Part of a small language model's weights: 20 layers.
Each number is 500 + 40 x the weight over its row's rms, rounded and kept within 0 to 999. Layers, rows and columns count from 0. Numbers have three digits each. The size before them is the row's rms in percent of the matrix's.

# down: layer 5 MLP down (transposed), 768x192, rms 0.113, rows 38-106, columns 0-95
# up: layer 5 MLP up, 768x192, rms 0.168, rows 39-107, columns 0-95
down38 111:560537494591558486530525426487567488486553470442533505475481491510512499572539514554470512528540531502480463477571440488454432449447505499516455449518528533441490544479506538550607489494475465464439503474482505454506442524545555421502491570465526469521459523529447513542474510482478485517
up39 100:504513464523526472491516391554527490448525530465597471507539495557490542534493555502490501484397506495479492470493523447496564498541528507508503590457512532484506527454434467494449425495495492470483545479525506497470506483480568491464463506497484495489574550462513503519517549415494512530
down39 095:432459463440491533486486517485479518499498506494529521449528478531488590414502488570480486533501465579517522467487522534464515517510441468445456494495476510513502521518420480442509543471504463450544436490518486566481576394500485503455418534521428501545528497477547532535483466519502498519
up40 101:517420579532568505480546487493519515508523480529547494457545532463530469526553483554512511505519490525557424491522510469489461461499512450498560554542482569454520518503455542524552475507506530520507548502510444466513442493472554489538501533558505563523483503439464505471470562475523467378
down40 107:529518490469522491497567496528488505441553518502487455541501469461412472531499485451543485470527505582503502436474486478559508450485528516481474551478557439422506445507496456543412570518465461487493504465443492472546496459581478507506484521454491478442506508473481576519535478491466549536
up41 112:462486461454490417449579481540495480469500553504511459531436437506488530498484470578453487458459517515467469449445560496563514500531477495521503494455542489504516475488552516484456476484517497483473519483536469515547561531464530482476498524449458533557456513490584545492510569530459477528
down41 105:519464496541535567462397515490497421461487506504546541484501475512516501558560492517535615554467489548481446530498505486478473430465529553515547513545502444557417456510605502440537520468518487500491505527490431459478493440505527577525590499503497459499512553420528504474481541533560526494
up42 095:463456471508587564517434564495533464454504523505558502558511505470535475526530518611518518452456479534528466498495496476533489464453499546446470487454480516466459497472425538522510423523430496471487493483496445434434478525499536507548442478510456528451509460451455453490479493529470495558
down42 105:489534553451429500540520614542559605570452544484489469440496496503464412517496504536452587454513494590496521438494492506509484472466426496501434546532571433496480515503503469491482511520507521528505443528539493458488479507531469501447540522445505476493488458485568573492453443539482544491
up43 109:508513495512535506484551508450490528448446499574525488536508444534476436449518464442460538510589529534536494521488499486497538511467512538496506579415573467501546573506495520498496474554568565504430493517461555427524422577481514549483588427495469515399524505441454523493511508474507466510
down43 119:496437505445452505454452448511529501480478461443584517485475486501445492602479483485446528453417499484449536607516529488567445519461480504469473525549492562543485526557531510500523476479519528556480518457445521471497528551478437537488406497478487517556481482500444440475516521518476502507
up44 092:488508525502462486495459458552483527469574504461471516574463446517476476435492506493457482545545461483530469506539488466487507499563501492494540474475575427448467468433483493452558396465506467509453458491538536513452539460543476526523438466503470417538484515556506513476523522472480583492
down44 096:481486483474547478461566474536496517490475523484493501450536488490490410519492437502471645473479552465467495467540502501485518444504511543544542512581481480534468469441471557558475536542545480530460506508555497453466546498507490530497523458484458503552445570500592525492484551492507514428
up45 096:488502557529489369512507497463526532459521549491523490515507497490434479533483501513541451487486528513467496543473535514487453457602433520513533431517457501519555533542529458510500484494505496519495511507557448548488548438528497568505508556511396512465513454489475552536574514564515436456
down45 094:511523537440592463499539485473505436546512525494474481522502469523497494502494420472486456483547496549496462488513504472527543496442541439538499554557449498461460502439492544506503570500485421506526510462479497475515507547436561458484493493520629452494446568492489475460489435431457483556
up46 070:518481520528528433504467542525507470487471489493474475456476469506490522460559526557449449477447508560513460474482536584549475518590453492439465521499541472528513481540491555448540512528518550543483437559540466552520463521509560402471495474536512530466529480470462480441451459470522489495
down46 060:489521458396538471455519488506523544479566517459472543457538577536463487518445526500494537529458484492477535523536597450470431492483535501543500489562451432519485496488497508477436520493480458468502522474496445430533559496447485530504487524521511498524495515468600519550534500467480506504
up47 079:412458505543483567460541532509440511543502442569574499469526483575465453523528455462472461496529442481549482546513528584457447562559444563509484604468507485540539554463504493477478482516510483554508530489525527539463599487500462570538541470459482386555542470551538513514551526579497501489
down47 089:532538563478546490490495477466524503515576491447521523561541558470555525539571548519481494523488550412414490510469599578455476471520497515601505521508646527455514513455546550515480432533515546492503497504513468503493497438530506466501468446553538512510536426480510459474481562502502504495
up48 121:489547482497486559462505499521586472432452394514496439483507505528510558555467525567537545487521442444471510497417549475462479521517518479485460468484500513551537453506462536447506503515488467468458546422416515442514486425484498428449489494598516564502453524425422513511532507471492497494
down48 118:502500471441504469479489522463565436511549487435461474487517528526534513482435498499524542484486386567530448533487496524521514536471456443553460465492487457413527446493442509486474505450497474488484514485561520470490538454452524467491521441538563567478474535456422508519539444450462511542
up49 100:442584530516574522539577452498535485558453473466489500488449494511423511520524571516541524438522559500483510489426503460486546453505552507456454518463541511569538476541487454463447468506513492421406453474586498490525522476487572450463493515514483516517551507516504557515382535566458493430
down49 111:495523508526484559478507518522493502405508520541515513517452558446537421509475471470429487459507525498493439487561540503494459508515520444509584442542390584512464514504463510477471514495497465464501544386537444505423529501527433517489534516520543538504447539545499483412471514493508479568
up50 091:471508508541582482553480461474511507511517543436541546565470511382513565504485472425523454538597546582493539493498526518536570557483478472478508447517491492485547510461477544507484479484527493480465494487500447540507512526484494519497492485497482525507533507447531478566488527546504406440
down50 117:482508512462551449422510496496502519532459479531456455471546544545555493504430516448418441475451531454488366583500556478505428465507518596487486568517543520537522465482474510508466451549462528485502548541536499547529528486509436456512475540510493491514521523557525504556491485522550582492
up51 088:496511473515507454479542482581541463428430499547476540430463468550446493510440523517528510459389553517505488534520517472472434527470460552500497531533489479445543507558488459516476466542497446408503468501491561491443425456488427446486524566433503467532470503490499479541485487542471535595
down51 104:515502565486546379485448466504524579565550524435523374540574493502473524509482472436432517463557514492514443508500487405495596511516537529520499482604502494451425512539463571517506485570502557513527465482493505443508482478567547525581523493556504592482493473474491499461548561403522441474
up52 118:516515500606439490555594493519455562553518493506564548475481526503460483481473484473531491499544494571541554499495447489536532553540459529463537518474450468531472482516489461518509512479490534531554520433551514580516522480482524487537550456540471539562425539457463509521506594500481488477
down52 124:494499488520493558513460494401522570510467520534482485492420497463522529488510513498408520427511476516533385510508559424401498453526459543449466546512599428494463472527512506502387509545470532507493541447472500548515547471532461514468503494440458568527492522532524535493443505537452516575
up53 091:498495508477514482533448515505476472502499459554496540545521489552500552493452506466524603508533472460489548521478542552513488530476482516546505481465474565486518507519494553518453526531531459499454517482504455475496479426468464512528499482549470539380484481541528495544453564460499489532
down53 092:488481515478519480449410477591445504486457514570532471516483482468581469451581543481526457514486542498505505507504462497480538478517517473516495453499519511474511576536513515547524559517486553544525493432474482483500572550460555510448500484386536519516429445490534479525452538509490502483
up54 099:483422546487529512460454507419480500530581466524503485489499460510558524510475481459435457525485493520445507522480581580452499494542483495532482533515512487461508501506424494562527513506507411470482465529407543506443535461500506435492489496450479444494579559451544491589518511502464487525
down54 102:416526513509449507546506502490571440498485531413489495506514487507451446436557492525564490466446498521564505488455415469450502502483582505528502446564464557533543544495504538456502507512539548607621524477474437523457512523502560537584531508486512498517483479535551480387564551495540518512
up55 092:493458413501435445471539468442442490497545490491508465428430494553474527547522491432464523499476431559512590504459560460457481500456593451464499459451516459472493554552541462499510482466466496490513578447522496487433455513556459527480529469473482507487468529519498483481569563493522551462
down55 088:495488602469490529474518472499500492514539509508519424545526529545474449527460468563492547536518482460406464498495508566462553486503469521439483524526575438502543522444455493466489512537554503497529465499509515516406529507538504504592548514506538497493543390547529554464459507456415524504
up56 096:465533587563471543444494428575502509506547496467430521500465491492527470542512470576492501470534394563599500497453542493457525523503427517471440438488555525506514573464512557529498370526558526551491585564482526457516479506472408528476517532469481519501506490440504503508539496491515568547
down56 104:519573500429582422501509492490541542502467548575518560485516421569522469444464498398524525508529516487447536449455434570499444553463537581455535556456489474481529502509493510552425586496470488452495500438507488480477520495533529444517445558458544466570429521511499452539508559524535456416
up57 112:496492485554497426536504478477493480561475501549523574527411510454452551510471475436506435559473471420483491468561514462458538445476524491502495449493486508553524444499495504498472463509514515456547543477581499506449537470430455518434534502503439479572519444554507519552498531501581476504
down57 100:485581415540472497438518525545438452562420551500479537509449582486497443439510552548481541460476603541566492539476454558492485492477551526532526507469557487472495485507506522483480499503542563496484569491526524499513434533475564521430498571567468457504503450535496492454485533464519490500
up58 090:440508515510548509551524496534474608489500533561503529494352343463453555470453444454527497484494500586470551498515496512528565571511530425503468469533529505489512509487493477498531448508548500558487456501503538546458458568452495504416501522530449528511514440494515516486542515498434491555
down58 099:487428511496577515363550513470441481508481511507488524447552518500531547505443492497489516463497506462431476500484578496466442532513470549501486499499474466496524497502502574547498525463504514459480558526516489488436474453504488456494451493461487441503571529513535490553518573496573552398
up59 117:464501561527464570500527496497481533508423487428558513508479561523525528575545487542466540508515459564499512454523578546486538482500473457426544483472457525446511521481487470516512499445522541567493518442500478507513524516470587507501473484466501504559508527475457422487508491484548517444
down59 125:546470503559512499509475443505555462532471443484565500535454468394534526551504576534492492536608496515458448571522476522484476527497457461495520490517553557422467520481504510519515467497481452509502496429487471461453506470525529545504464541400489502475511559523475470457534513530547502487
up60 085:495517496494424500457436483534503539652474489451492431575486517554545543475464500526446462506472531546436428523458589463515550464470431511532500487528489522515508523503551521562496514547490473511492532458618516460548442537544574474442484474494501513503471543519451504488512436602422519500
down60 090:515550468496499529532538504494514505564521536516418554547547477433410513535478514540495471510444473469516553453479519490494512500475537482485507490469499451533540571500465512526485505506607529487462480413571486503506505579503502477422481457554444533550517476479431516497497465517520480564
up61 087:479488464468454610526480464503501546449500429494483536529512472505518513560494519521507480473435583552538494391629460469537493503496521504515549433418528519492408474455508513499553502526552491505471499497507526504528517488526490518517534448496515470554444532438541476578449522449502478548
down61 099:528541546467479436552538465502485534480509581495542501491480560516500486553525529471420496480533458501472526554475551449487594464489522436543523544544451519504503492494482520505471551563440460458488541489505473566475476522436561548501559574602505555481522486490523486431555477555509524482
up62 082:528421489496486505560495520457472510496489417466513470498563487512553497408492530475538486509492565477513458496499514530502472557545476495498419468434529463514548480494554532533479507521469552511504450570465536542459542468505461632507515452469471465547550489553473505482504530461541529571
down62 104:577565518476553422419544537508527527466479461493490452511504575477488507507496482420484487513478561483483477564455485451526469468460490575511500446579478510518525541495484547461565485488501539485504493530525474435443546511495518556503508466492492470449508461500541472511497516590566538534
up63 103:503505486470485503533529500501479498523530499544461517516479497489471479398509535518509545463483529509480457515519498530537530452521487543513541505469513447539517580566562465531490474482508469435502424552456584469567514409470496528550519487456509450513544493500532448524478509464459471457
down63 113:553465482506581496466556470465456509489519495540520414477520507480537542470490503470449551523555478498464457460423469408426444449493479536496566502542463549455455490499515534489567517508499491419485506488520551503478518477512533526517485523516515533539446545459452517576568578510490517494
up64 093:504517535463478482489493496529509497514497498450503488460482454492490514507523445509474471580583490572481566527489541501488418576572483508520504443457488444426473519498485470543500463414471567547483464445503558539568466565497508499432503516466538473569529480552527498492525509483489517473
down64 103:450464568430519500539511485500453480467473476551496468530397469466490495466517483446473527484482421419509454493517482530406487539463421524536543507442512513471554498517484555508495500465484475525445488510483508481469512493511453480485466432476460424454561496527541452537428502511480582509
up65 113:494499487515565462481542510456506440525432471523544552527443511501417529515502551477470539487495469526517556518495493480474484463483535576506619489463491446515486528471530476540515451503503471520524541426495511511564506471490483496506508482422509464540501458490478493489554498510472479465
down65 111:608485499505514467518494501547499536394560506432497520457550441538486463458518474520380545477559482517488496453494502534429558468515494483426486576564557413539506471474546544539559495542510480433523535473542563448527549516514528476522486561521492504530479488535513480536555466530445513541
up66 091:487436458514486477438421461565501469619486472476467488410479456473516490439509476540523493565426476513494481576552495538513469506526534572453505434464520501513451489467509556445513444506528514489436518542527524468458482474525540519502503412423495441479475449506467515535490489516582465456
down66 096:511466478497390467553579466410516551490618513411478424557502515516433512507461439477483548421528462499503550499510519480506537493471548488518484481597448513536506497499496494523424544444520469515569484447535494549473470561477469529544512467591475550506493462480522500460539423478475541538
up67 099:417480507536577420512544515521520531529553495468500553550504465529456491472494534448436495572556573564516576546437521551521585467560472501465469504511492569519455531549493491485459501420527480478472498440451488497485512542440545465583465454520502527403474471467455427480616525507434473485
down67 112:510498548515485458519515522428512516544499496568464422468532475450568504506473491426438503443444470493498415485506474475379588481524468569466442490516566493455534476544502485500446543470496543590473521496502533472492513489558484492405568540498490518459523512508558469565461509453547553510
up68 092:482502438512408554531459471497480515532453463550481505538491543517486519537431508529550455547539596536536613519502515508508572472474507479465467474483541502437527481517495452569491504376565499531531492451516498515504529499516509545511457443483482507452482467451517496505436588491472523541
down68 100:492459571545510442530549471529473490468523587470484495499467528505423514572529549503382479476505469545450511473585453415480561507502472509538504540535487493507467429519506529557497533521502469531478522498528517470549478517511519411504517545546558500528500505535489514498512489535559492546
up69 097:438496523449554515569549547450482460501467523486510491493514446537468502557464535442470499582504531495437487495485530495492493444536514476515455559492479519449598446608469519447495472485408469526522498412541481528462517478528470442481459542601467459483537508485487469488497592460444492438
down69 084:511504419480468506470464479454504528527546479445484569453545525556466502510513464567483523517432527518565559533457488505474548536508528486522450527441538462536492471483426497492581492522570473480487512451462513461550526473490518540475470461438469514547511511419498538521520480514499545460
up70 100:526547528530491456529549563508564541559523499514602550478535511554538494508497550450448519544543522497536481494450498542438521539467489495533468469480486471488443533527478497449477471512456537588482466467473472497518500547481527527466506479553504510489489473423521535522591518489539554455
down70 101:470475493557531504506457455537518525493504467475521473458534593460516605525547493512514497492519501475521492537485412481495473522462475492523406507562483499452580410535486507502506566501565524440414463525476510522463586511496413502547508502455568536465477504470514563547501516533480524449
up71 091:497506414504480465558547442542530509482500465567431482515495530554500538580549541497490410512508576495475590529483487490507447437507496462533519442573461510432471439453532473550461489458496539467488486587469508528515538489426528429474526462531471511512508529584516477490450460492530530477
down71 103:540537492494512486496503527439506535536495567422514511530495556508493499477546525571452501450523508490507452526525501523436544566419446518577487532601531513535510552493538502604505561514598480569514541563562499508532494505463553514505527510528516469496522502550467484473493486472460471509
up72 098:507443460521563497501515482473537511478563516515501491431516544501490564513473582523432547511486528522483495482507502523589508540508504514481582475497496452534507595509549477438543459570515452508535541484488485490501510553504481507502468483490588442537494512506514480498500567446566486421
down72 111:535505585469540463450565464463515548518504512469580457488506476577506524547480460425501485521573526484498436540505478444503610427546505497532456500521491456512493436417513575460479478495470460464549472503562469446500587455572488547547489509519559572488492477508512489467569512443511469546
up73 102:498513507504633471505530508433513504496484495484493507490489470557494501512583542483537493432482438523597515478469500518455522551466489521476504529501475602445534453521504487501504489564472467543470460454491525481499447528455528462513552481511446501543501526483466450490477553563490550444
down73 127:494486520537559497513386458492496510501515489472499488518532427523587379520471471444520556460542472500466492546494524495593500476582559504491518442486426542477435543485488495415449503504500504546544503576466489488458539552484487502560526446511495491507440486486489479536488521491499496498
up74 105:468535449500516455506499425463488518444592496537579508471541586527539496525486484484505539488460491486539468472498456535492429528494477583441501491418566469535455521538438481402515477482510533476504481518528532533505462460601513540544473575473497581507532514477527479546517528518518481421
down74 099:562458437529473501480557444522528628567489503483523466368500532521555509516474506510469512490590523524484464496531549462497512526494481529516473577595456479502485457592494487517569564482537481407507449484474554527469550546515455451499493453562504493549459519541468490479508467480512483490
up75 096:513479563504515518410509496529529429493570517474487486501477477526475432512538503481481554593562540503508507471529508483498497554512479414484481486547542432549549479520506478528504497496462441509447505449516464499497539480489530481487527535554504542493482476503478548556505470533458440551
down75 111:497458493520562463551459533560540484497460496485564470499467498525514468528446480411446530431484515479442392487513533511464473441489516518539512522513498498473525457465444561503483494503440510492526560434526453451528496498525514513499504511536573606522479603494477475505495502570550497520
up76 104:489474454511482507490510486504492529580469479492467529498531538538494554490438528536466458503455559517472525531506447510468510581529528490541440560461475497414464474586553475570543441503439557497506546478588454521493503451396565472541495493538522526474443499509540578477449544500530453485
down76 123:514502492492451510479485562503558481545469556479493540514512500459531526479466465506548507462528488546569524517494515450464594513453549490516450613488533497580472509586537414462489493486489554487559543436498546450520553490513528519462438479432467518514546457532542494487508508490524518540
up77 105:542570517544566463476526509528483517526518394546543494526521487520539498568515530558523524540525494542524469446491489551548493479524483470454467569471495549537495476591483494435460448534453535485486506523481460498528441512538494554603528458482498484436533501450473512530452506455483506500
down77 097:487532492463481553532487526497476517461508524485470477466465485456414474453522498488531508510428537475443504529516509526561497461476511428465586543542421497491467534440417461577516505493539470520521513518513499492476518534492572515471490528480570449454415507465496483538491483476470461511
up78 117:485471501563530522449482490494508499537476463401466446538446520542520491548500507457442433524438550540360559490538524534467516487507512435563511430502412556417543511555459483546492500562493537446545524441504454410513513487487504524577438490528521488551509515536479464510558524495510518500
down78 119:491536558511482529538511473441418514498496501537379508434557458454561515520487499510432483481512483489559438472434520580482503530492510441443507522460478499479510531473438529499442487508463495482480546543517448589475624431545482493537503563497479474443539576485508464548567497445537529594
up79 104:465516510547448524433470440412507472517468504527494557483487439499557511462577460431528467538497549489524525428466529498484496444436476491558535544521470479453510526545492466454455568500498484510450508530432534489529514483549511438528540474496518516513455558502510487471607538459447486535
down79 110:488510461549465496493451518474530501489509502472487490515511549496481477537555522390471458515496581526443489446469500494472430502507529488461505537482445483532492496525434518416487436473474515500485471525520528619479414481517512482525502436524444519547513460485471563404573447504482540541
up80 084:414518544522512496495449521492508545527546526440523496520551511553543457533516543467461487562464510478505496546501494443509537501560501509518412477526518411474488488479500517523546468506525427575491453534471474501491495430477493532446557485577535495458540495573504521513476474550465523565
down80 080:546591515521509496411516545495492557504433496551493542484511548478540511508524505463513489482530586479458462510497446468494545466471521488491561533486509459496480447518488535537484495549411531429526525550568493467502508436442489521513503520523489588525535514545500538491478551556514490482
up81 105:516542515539441604504495403441576477565454451462511535486467523460523583503526569482453506423528459542488471521499466552489494521540502471509530477472460535433468466501441501510487395435512544465593504468483466531542558519484521470447475538510426463549547510505565534550522526561506505523
down81 118:510446555440469464524585546507442503420459482569483561496451451469553588498506569457526433531544481527502525513476433487478466542448483485428510499479474461494492498484516532488513492508572430466483551544490426544532540424446506504536433537489452496545459571535511479390470531496527513424
up82 101:474525412482595481569533482534472485499512556542523449562489444505449563555430493471565478521486568458468472492460457521515493450527529481429486472477582464557512482522561505507542552514508439495437493536535523529514487496472569454475509488531494499565543544447512501515579500521435446500
down82 118:541475525452523547504411432421511528537501492521520534435556534532448515535534486516462553554475497486473507501539535523487505497469571446525544581488528511502506497432486533477443618539508564575546568515545467499469529492457480422535495522524427414495529457493531524403532435442538525520
up83 094:482470440583512566537445472568491466472549527438476503540448490592475572547488567586485501467465580594558510477569521511429548518522536521501443441459590532468450489435488526476493480435514540534493476530449472455580479492492444516544528461457530514541478510439515477521480532489494529530
down83 105:535502479511504436457502434446443482420561551526506467540495537460468507525556541504404514488468491558488520501521540524469531436471533507510516521504430544487474471539504480512475527503454427503503530482539491532525475499453596459473459492556534472482604487542482522520525437567482502530
up84 083:518515554450481450510556530484477550491481497499531488500462489477504417496513493457439515541449468523522457519462484538523533543516468460556547478518549439557435482498526486502513459436514500541554471470515483578458453493573521542494513425567550453508532535534591555461475502461487537500
down84 101:556522503468554442531530514494509548489450493517515464450500498533576456509525490521468540507495574501384402499541500483439580449554471537493498447550430429504555483495465482544469528524513461502466518453477489423513519525536526476549489533440526508455488483552525596526536541485491520507
up85 091:539496504493454462492425553466499486574481426527462503534428521534468479511586485487469466521514487489439510513440493438534428515491485487455511448434457610457434521537485504585495492479447473454508549511539505452544543537495493435521459497549508437457519447541515514518540537523453485586
down85 084:522540525437515526531547500539472519429478512527522514409520380458463466543487500540506512501464447544590471510513524576501510533487549476493468522571524480561514486536536500469523550529511558514521433531513520562399481434531483501485561489520483495574466561435508487489446547523552504491
up86 108:464520487545488503515453504526512511523534544519491482507552525507464517516546557486535509469485502507492448581453506596487528493526503576442505508489409500379557480516519451403507500527456463479546636515471442558477490496546522520470530470536487506472451480465510472532518476487521474572
down86 113:562499567542541428527464469557486432512544503495571487517469531537537521472605517498523456520392510569475474544457498567485508493426520526469520497546448522557532491474477524466489530546467462506448545541523508555492485491529542469526538497560525495501489505539462527615409465467443456509
up87 099:444516491562424536501546442468463578440537522442459499478502494511566549508445514501527443522542512454533486545508533485484559488506514482505489467460538532509544502494517483564531525471401461460516573530468489554552520521457543477480473391480565458509610561489514467548514505457506518540
down87 094:470462500555490522486453472472513403460468464529539475481527554534479505484542498439584505500500532487532454511488488504504532502528504503520468570496525509491529455531491459484552538521523497444474503607492487558499472555518561482476492541562475514520537482509443525449539513514468489507
up88 094:534431481496514455526498488536528541515517517574556464510469441501496462504513508484536509562472468475436578506587509529479484607582469459510423447460538483478495491453627507524495478474538539463516535498439530529521546523453467480505503466563410534520532515548463526540394417502470510500
down88 093:572438535485585564410513550539491545536551497502442400470502543439460452498495523561466493503514563536432516423501530486497577504533513454606551533495492461486509501562518505509480517576390538532512496465516531483541454456473430541475471491460462531505586535490444465465472537516457499497
up89 093:518506486482424463509548569480520507486530493405445529585499489480472580501462554567488448567572476514438434397509443485483503459526456490522521509560584515508453473412488485479491476523543516480454521499485497530491487520464496490496561504443510465495527520489460518504479478453500553454
down89 093:493508514524468474477494464467465433483585401546485433466540475450516460455524418512506528438489485495471485504449558482535548534482568521555514521534481471472489549488494449537549536488483501491614516516511504514535477469535520552455448560529499463482474450491497575470519509523526497513
up90 085:496591526467462416498527484519456475521497497463498508498510480529484423452493535471494487522489494494511446527467453521493434581589514462530479531466505448532491464572474503513508498492463522498561453544486541495540470473475487527517527486550574508512482483498489532497510557482433482527
down90 091:503403493497500510448523527544493510509450512538519472538623544547444502514467471500413513472503539462506518546529522480403502469466486630452551522476495524456479548474479521503476466549507471485475509477583550493467560515508525530570494479476532508498451530495462496408449554484512523494
up91 101:534516438496490562519460477422492524492531445547499561561525543525452470515538513498500495496474519566562460502456437534532419497552553517498468446520536515487521516468469474562535499501461573481443502540568561433423442530492467452476589550517455526505454430488488455517476517546515455494
down91 096:545516451525477506488530477496570535588444518410467515442489489517555553492470540543482482493538473530527447453526516483458509575534438550513464502467529469541495465538479507427513469505470493508480410527478450538517485489501519573497484496494500467580469500430479537445497421574530544473
up92 093:456471420497496452528456497521500527485578483500456426484460423452510481556488529528421518535503481497472512595478491428527520444486536497498454479489523546486608474527482433577540512433458523483469512531523491499512478473519491502482468541543496507523473480542516486472513551456505443445
down92 095:473441495448527523553466526474558525569493552425469453540472567507481499510386478502483547423499502528476503464507564380456515446456500504484546528517509465518409498458446520472495498478470524515507479522565494420494482470456578516474520470475520558489509530533434517456533457507520486465
up93 092:532500492479469492434463521492537506559458393478480505540496446455567535461520455521474559513504519520522444518472521528500472517356458488415552566437423545470565490437498529483492473488440512491560505464477537508509501518568463518536431432466554458512511489453544437549498513473482525494
down93 089:490491574494559552552434531545529472512534523476412510477523466497492529470543534465553489550444522507399524554510555502457461551494483517508453498528492413498528453459466520535539466532470474490486451430452444497505456548471575520486465487479498456506529480459479504488527461509487574566
up94 102:510565545511607501406432485503509527524571526546548413472529529573541429472468508520429505511568515455499539507512531464506480498511539427557485505510473546418513542480547508516516422517451460495472512508534487499545461524485489513486469512498514578391480464511511505442546487557474423556
down94 117:538497539486465455482437510520543606532549505490405457472467483454492554479535570496475540480550495455514471545500478481503471460462557465500526575499641523509512480549513479579572490464543482494524503421565482461520451506516540429410538551485559486479429496562494515458491498521433449594
up95 106:461568441446533501479451498518549529470500540487548569468508526512478482506485459526541470566478454504533497453515439515533451567499486438509583480496500496550512520515529501432529349506499503536493530503507558471527456474520524542458525522494518469476565504490507548542582509488539488473
down95 119:494402486508443462516495484444459510526557488448500388561469470539577466529438447445550489459562551450535443528476564463431481518497470478450513484511496495504483522489420509475457558493500512500586481514508445512444486528520466531523453479532529507508460411518512519391492483469503513496
up96 100:488501446430587438470467522492562542538553579522446454473571467478450471452514491544537518540569497530581510471546506434527477413482561510535545504483466538499544470494491551530501508512475521498450474481545534521547473432467506591552526419458489480512462452560511468436559510603478459592
down96 114:455444498473465481523526429461524502533560510480503507495402492491506508533551578500473539576504504437469523490483532480471465508449523469480449592501501549568513523503504462564530560441479454479510490474507549477594498518496460402445497544566539518558489457518499518501425486580421447530
up97 100:440447551561542462505477511500559492517481402508481551563429441442514523510519498518473508517537488573515451535554481517570549418535494499476504572480511495483497491511476577496405483548489482489525508459519491484530490467500484460496448439505523490510528479473497521463409556528464487558
down97 115:525431477548483574543502447459524460553550559520529550538488523536574456504472447502555453521504514504486494465515570485543502568442504520487416484533474452566498491460505439493520469555523558524514465542536494415625484499428529476476502492455496465538532506530574502477512467520504538458
up98 098:367497479482482497553459537483560463534444467497414516554501504507535434453502528467496491504472493477462446461445484517463500536453454492549459529533521491503558552513538452471595509503425480554506449465463428503513440527509498497525502535475494484527422396510519454438560478503523487503
down98 091:523459509514498532401426487493537536554470509480436488455543615467584528453506498525386485515509491508481489451514567430497513596484518508430565482474542502484527538499462526604499457470496460484552466497537437504520522486508534543517469453483468567481509520468499545506501504474500505464
up99 096:483610457517509478569494442585541475575496495502588500519455487590560430495507474523506484500486451504559498536472462430525549546493481489530413523516470497457500575514497510431515481505486528544520478517510508484539506534486450527530448538477478554488469506484573490459530510500451494546
down99 098:450439496511528535423555488476499528452449545529524428495603555533497551488557475568452553485504493452461468537594503474495519435493490536436555562474480503494442441475525478562481490534444458494486571533480542506452562488516490492506474437553535483519514487479471478497477584493540509445
up100 101:491522498470504520446483612518547451505445447482515464484486562469555562441557483489479556528586454499539507590454524531496546479546498563483507577465523486471443559565502549460497576517471530523441532493439439479479482565583561513526483467558490488409547528541499506513499468496532547564
down100 089:546463472581477523516524390533484492495528527444544452549457487539500486490526518503453469530469462522514539498515528566429462541466425516536499488545527472482505475487551533509495469544462508531480484482495535587503427572395506505457538550495520424526542425515520515536412524448503399462
up101 101:527497542475549518480533533440426478547471527479526503546522565485534520456473443522545430528463493489546507518456492507536504491481528502483474465470523500566490409475502522458604461525528514534527559434516441552439534520442566496557528473559427507520456532410482453511492495529545484458
down101 082:501442512562498534550498484551496430482514535497493569507447469566497476486517509596538511503537466497530509463523455493497509594509464525514470498529454454540536519491450476505508540507523560461540436485598544496552490522522558487493496473434513508469458494494509563451476470500484469533
up102 099:553551505529503554482549498565466491484459513507496486530508489503436520608489527482495451488481557457496531418469512495508562528472449538505524508508426517487576537501436473510532465575479503514510485491461544482460445549552501481516575475533408539465476564432518495488530515505497479454
down102 093:506462511551466526538377443505450474418443483590518500494506477477568492548575486553438467505528496515448525446573522498535506415487419513499570524527509503515494462451493451442535456512475456468504556418483487489512523471492489490445524451500510430456488568490501522479548545465547516500
up103 102:572494565537500469497502505441489549505493479567553484567494452513462504511489461469467475551486464541535455458494528505506532550548508516463498454552497521525519483536440498444495507525461490542520435467543493538531465522519555545481489444459550534485465419432451534449560457507474533529
down103 095:462422464522424512498478515496582529487562487537471475484506502435510430470373487513505555558591451509567483459579446518472511517470533494456406497565519488498442478494499504527484437458454510456513490531497488460466565491494375441493492462437518470499540483519456486483509526468472470505
up104 095:476525441490549492471522519513497454545555481522510504537521472469514460579509504470497476458481483455531518434477616490509475470530488468540446512501526470450524492593492581492456526488410567529448505436444516472499532495574490529566512558532446519509496500469498499550469602409461486556
down104 098:393436505542444466529560488541455566482502570523532520395519558524485431464488519511513501499537492509436499431523531562490536508481535539502478493488502513566501454459577495568483475533529454548509528510461498480502480526511508472483449491469553519463467508465505551533427512494475535451
up105 106:488503558508495502510479513524560475483492477517470428595478567535514527570482477504516495520492563475547540495543546469520468433502442502460451475480530537476483433500499517504500452518472564543499469507423491557515537586504498451502555480566501453544526534504495488446426524527498449502
down105 092:516447520438518543439480481491491491482473553413485552366462486483566575503545496543486445512512545450489510431486530521485481515454491547579535495482484492472546505596493504479604470500512474508514476469435512522557539528484527482481450524533520455504496509510470513527399519499534509505
up106 104:548476482530481462514534418416479488500449501535524505453535523511501526535415485471496483544417527555490489532561498504500497427602517501452508510533504533410492482474523455492512492488472503568463484481535520555539473498523604438426458467538445504526480477544519554539496502522498523489
down106 116:441509532499529475467528487508552571539469463476483514543450446470525504502500490545459502474508432499535561522489511487476511520525492459566448547489558564509481469531535449489539480561502502517553518461497513513518483479516418537566464469509517576560513518487507428447502475560438567535
up107 105:451605527463511524541486534519442554513534467528467463489504487476499463522408485537488461544553485411536454516533473500542518572504511486607481433395555524537511515531462513402521509519511495615459525499531460521500527500488514486563510567504493581523477481510446532524574561460541438496